Each number is 500 + 40 x the weight over its row's rms, rounded and kept within 0 to 999. Layers, rows and columns count from 0. Numbers have three digits each. The size before them is the row's rms in percent of the matrix's.

# down: layer 22 MLP down (transposed), 512x128, rms 0.13, rows 497-511, columns 0-127
# up: layer 22 MLP up, 512x128, rms 0.126, rows 498-511, columns 0-127
down497 109:541532510492477494587502459544436541455579591477469534520514515474451535506428488505483530466464499414528484520509508521496440492563519438537501515517520431459497511482472530454459590530485485459479475486460497516525525495449466465453535454544516542484550493483476473486458446571472516472472548597522519533478539560516492474458419587410500573494521496439458566485546563510526507472503
up498 095:566519557480435522460441547536393477490529556536526515448452547445481479468477459442537507530560504458536534503485540512488440497428508463497487485477475482547524542456509524557574505519475495508437552539419519595423448471542558571487512490510437457484499506495504539483583493429512505479525507538423472595487494551500534479475499463544496527483482506482510530465481454532471475448555
down498 092:473477576504493476572494559456525511538507488497457576500479473549482569483453496522495470483496473490475499524463518471469582524546480517491527473429498543412468459579574505459403538446527554498563463523533539536511487485597525455491514473550439434534492462477514493498452487492499505443532444461522451534501497527502484545523539475523500428548506548566536422436545504395481494496509
up499 097:531517532444549472493479519531478465562470551489494526498489503517529524593461517592528537490534467505465513524568427509438522483470522454474555471532568527536456496530543413542582479520448485554489487440543498514465455433434495494462487450536524464589510408556504501441491570460429538550411545478521452527537514482519487532493495514433502482475511507457496479543477517530476437490543
down499 099:457470489589449441483543461539536488475520518487484515431430527482486494553488469443471516508459502494445533552551508477497436503532527548544496449500467515429519525512569484481484510534579611546500571580484509501440494570475520509455487482500546502477558494474481539519473489513511460434481460500497528528425500541462498412583521521474455513465543447442414485517499476593481557500499
up500 096:513458532547546558559471480473513406576520498557454463499449531504483482526506469544543459411492513516427420513492532534563510524411515460477521488393445473508504544489534482468494487530478445543425495534517531497563529484463532508483459541528508378457556483570450464518477503547514495468493464540516535477506525551555495492443548473543505538469468481461495494470541539470561535549524
down500 089:522514517591504429442492527497486523408484527521515525530543506466471457520484488478472520511551565490541489434498456469450485515534506504526526463559547566330460490580531548510525519520499503500547553478474449489457477503466546544508516508485517553457516458500531515442481523496499510504452481508495515512513496444454460540556386466492463545503518500578435473470534481605474531460471
up501 106:477588476504441453565522462442495517512559539511487465420483429502521474570582488570432544464503600523484578551466492515441528458456463450466492546485533519587472498530504466463558483509526436508482482522482547479457450564563520533480531514490530507409502446522460518493481522521514518483514527544558527457555427564522479543496478538467497493473488467486453489478519525501561463439483
down501 113:477452538465524476476565553471451530480503542487492437524527511492484475533434517506487506473467565539506490518438559523576561504487474456569503484455457468553532460464495532509498475536425462475452460563537482486428507405496477448481423462507546512564520503496508431523550471533479472466455512508474503494468589516468543490556582563501518485500463546493504465586568546588431508542511
up502 097:467491570497473522478540444440448579485465521487463489526485562528549505489498488523464476548506532534523510535583479578472445467424510494484505503499449502555528553557477488515438465498449533428550549536475496509461571467559533483446455432528529463536544567547456467489460444500453467538486433544510524489550501481570495472534446520498374438496514448478541513491490444538529487517532
down502 108:428493470436497588491491474496502509463546473508490565491536504474484510534515425491490452427534456517444501598436506461529468479530466505521519539457577513552511504484458491459555533584473467555501526511517494544511492475514451522547512550507465494488557510518512583450511521532488587524419536491485508505401502527512477537507438485521555522580464432595499432498483496439472438469486
up503 101:491489568573452473542489573461440513514476533516479480493422545525538511455499474475493542534511581455534495510537534558552443528505490495494485493505505476486390530495494512548486451476539537474491520501538538493488536423503500442489560464557538514520459481540586471495545418600516548502403438505488469499478457498530483430589512524472504508518466533488515492398507559516508450449521
down503 103:540458486534520486508475486454468452481439539476506466496506557455457491591492526482527450529468571485424573456468527497605491573485541469494436521545531536603557515497484503529433541419476471517498559526404489589437452444457465526499507532432471540530493489530488515504522548481503551510512507517538523488480524520476466531431514511460465481505539439453509477555504535507468552565485
up504 094:469535475504494500552463485394498556581527540564457512452446475438470487527542456504558491578544503495416463510478498542464518532469552488535532506502512490530506501519473572511478564535503509515510440499528533504478539481495514449526422539437498472504461426526476468559560492477456461476458471507453534473599460447563466533539512441434493454415478497505574568495468525515471498450455
down504 094:505472482467552467582532418458448576474457529522568474584436541438502548497466442534517465543470434520465488464455471475560508484475492487482459483510481524458467478507550536534518497489550526534537483455486440490446516515515477590516501513510567535491442488501446454568529557528535564542464486432393461539484515487442489525482487468523476455501484511521586517543478503505564534566545
up505 100:475443542493475469492522567506474496498510559496490467573420501463459506427545558522551463523515512542495518493529500555488495506502530522509456474545513494516422529543448586548449478476584486452461463462602581407497546465535496512500500435473502483482471562460475492560432508516484524492440503459505484646476509460478486506473458526496513467470475549505520498448559481501484525429529
down505 098:520518507430490480496480506467554473471537534534507494473545492490413496451545499529517480457594569500462464521471453490497541465508526544484500549468482520503559465520496508517471511459481517538524452537432439581503495476527485452493472509478526551494495479535622526472457534513553432563556491508519529477563494518460473526545429516447444490558535407547456537543409464511436538479409
up506 096:468579527509487488530567515471522512471434536567488463479547538453512496507535524473511510462506546501550503486512447486500512509535461500492513522446453486493499502461473479565490505455451533547511540509543491522521507469561536519451582491513413534556429454468530519505534518564506544517430445525544449434518475451542564523545554546589500405478447450450531490493409512457562449430551
down506 090:507486489478530511473459524469487519481530464532495484531532474493483495534563438537511446540478430521492437510523487464528496542529529550542472496482498562439514535522431513454485458548496539484475485477497442530538499539419434560579537516508532477371585550506514511450512474530500466481581549430534522565509548516418531478494487500470486483466582463473475506538414554447522523590478
up507 102:524501472487506489533461560473508528535469502456544486474435563464457445433567521551529535491553472440451458497576457423480476540476497470498557549429554479538478490565449554507485521504513539498413483459576437474490534449528468485501504453459482437484581504566500541514533488503546542564492510473522489496563501398500491464517482564558578453428515482488516536516476496520463502455469
down507 107:557507482575522515468539496505486603427511556521581467491550510406545498521460476433483521536552461510551531404543466531430484535450447525500515411517501547542518456486519476487492477509444514485496514487505512527510494556517434450516494516545523526458432575495496506465475440444487513467426517532458488495495442498548517564476471438502516586529553484485423534496543530509547502481555
up508 103:548525470528452464449566520473448578454520507473554456509467537388421482507570535561485536472530484461494574534543472547496517500510460502526442460463530507511489457555522541518532547470444511593449494535478487544494526540469481495484531450535556495495510552506501518494480505429442562590462525492482465504603536512468528476446496500457508473480504486516557487497526584482428526438544
down508 114:572503507467511560499491532469502557501486479457503446482524557444515498454473406503439520492540552457444490532467494509478537479495514488558475441474506437510482490528518528481550526509490511500518515498478455492463566519429468528564483513532547599472547517488613465516517468525451526541553572479496496581424450470527428539418503538467499500485520481486389491555500505530557556447452
up509 103:490483503458484457451495507451502499458433481516495485474490573410505570483555477484499526517441534482588471517494469517492481570523543525508481520485472557537509466485451473464532466553544461509443433540534488528466496539536478558470563450527490500494550482589542523497402484475461501493403485533545493511478392464458534509436491549470516535414471580452527556489495543531564493466503
down509 101:468427511517532524495471442540461529522413543483564534479544443485553460552495534508493471504439435515412541508480508441501485529504552497542575479455545473487504576542576509537586497475416479493532555453478532504537486483434486445420421480472479505453578458475535466495574532493510482458506449491490509534507509535492516456501545492539471508504498451543575428538464553522484480528538
up510 101:528606555516483511515507548494471505495525490455534436547480572443447515523532486492513560477446609512449511458543488556477501491537531501551486503480464457487536461540509466541492523515449509575479469491511481525554429471458456442444531533464506567475519575514541409514494473513514476590445469510479480514447530519525546505510445525448466473474472499397542515522474452445513414533541
down510 097:604518577480433526530494466535470512516456489571442499466466546493418515505480521503451498491470558533486431597478465493538509502476448519421458535541498516390428476525473540506509461505543458489532446552537471477512525527531555494456598464486447437495504459476522559516481501540483506487503482483517545488504512469484509531604547498505478524494590457512479469554491466485413477529489
up511 099:508529514473492428471482522481497494511443499512481494460518499467464442507556466511511529559435503458479556463496549579422513564505460360516535519522611419512549548484465460535471468497508441497396537469572570518529549473510496531463540508484501511471449518536450516504526505536471552511470471518452461489468534482579523492530538474591569480517503543535490519522464529482487502519441
down511 097:463535540482474565437556541467515464506505507534506523445504550496489521438453440459498450466508525538457476521617462432492531545455534466553515482391441489549486438532495505492505507443461526527506519423466499538482446529496452531473475494541471479522537529518522501490515520570566428462528547468526486510510447450539565511534535515464486439466443497524546500485521590606467498531552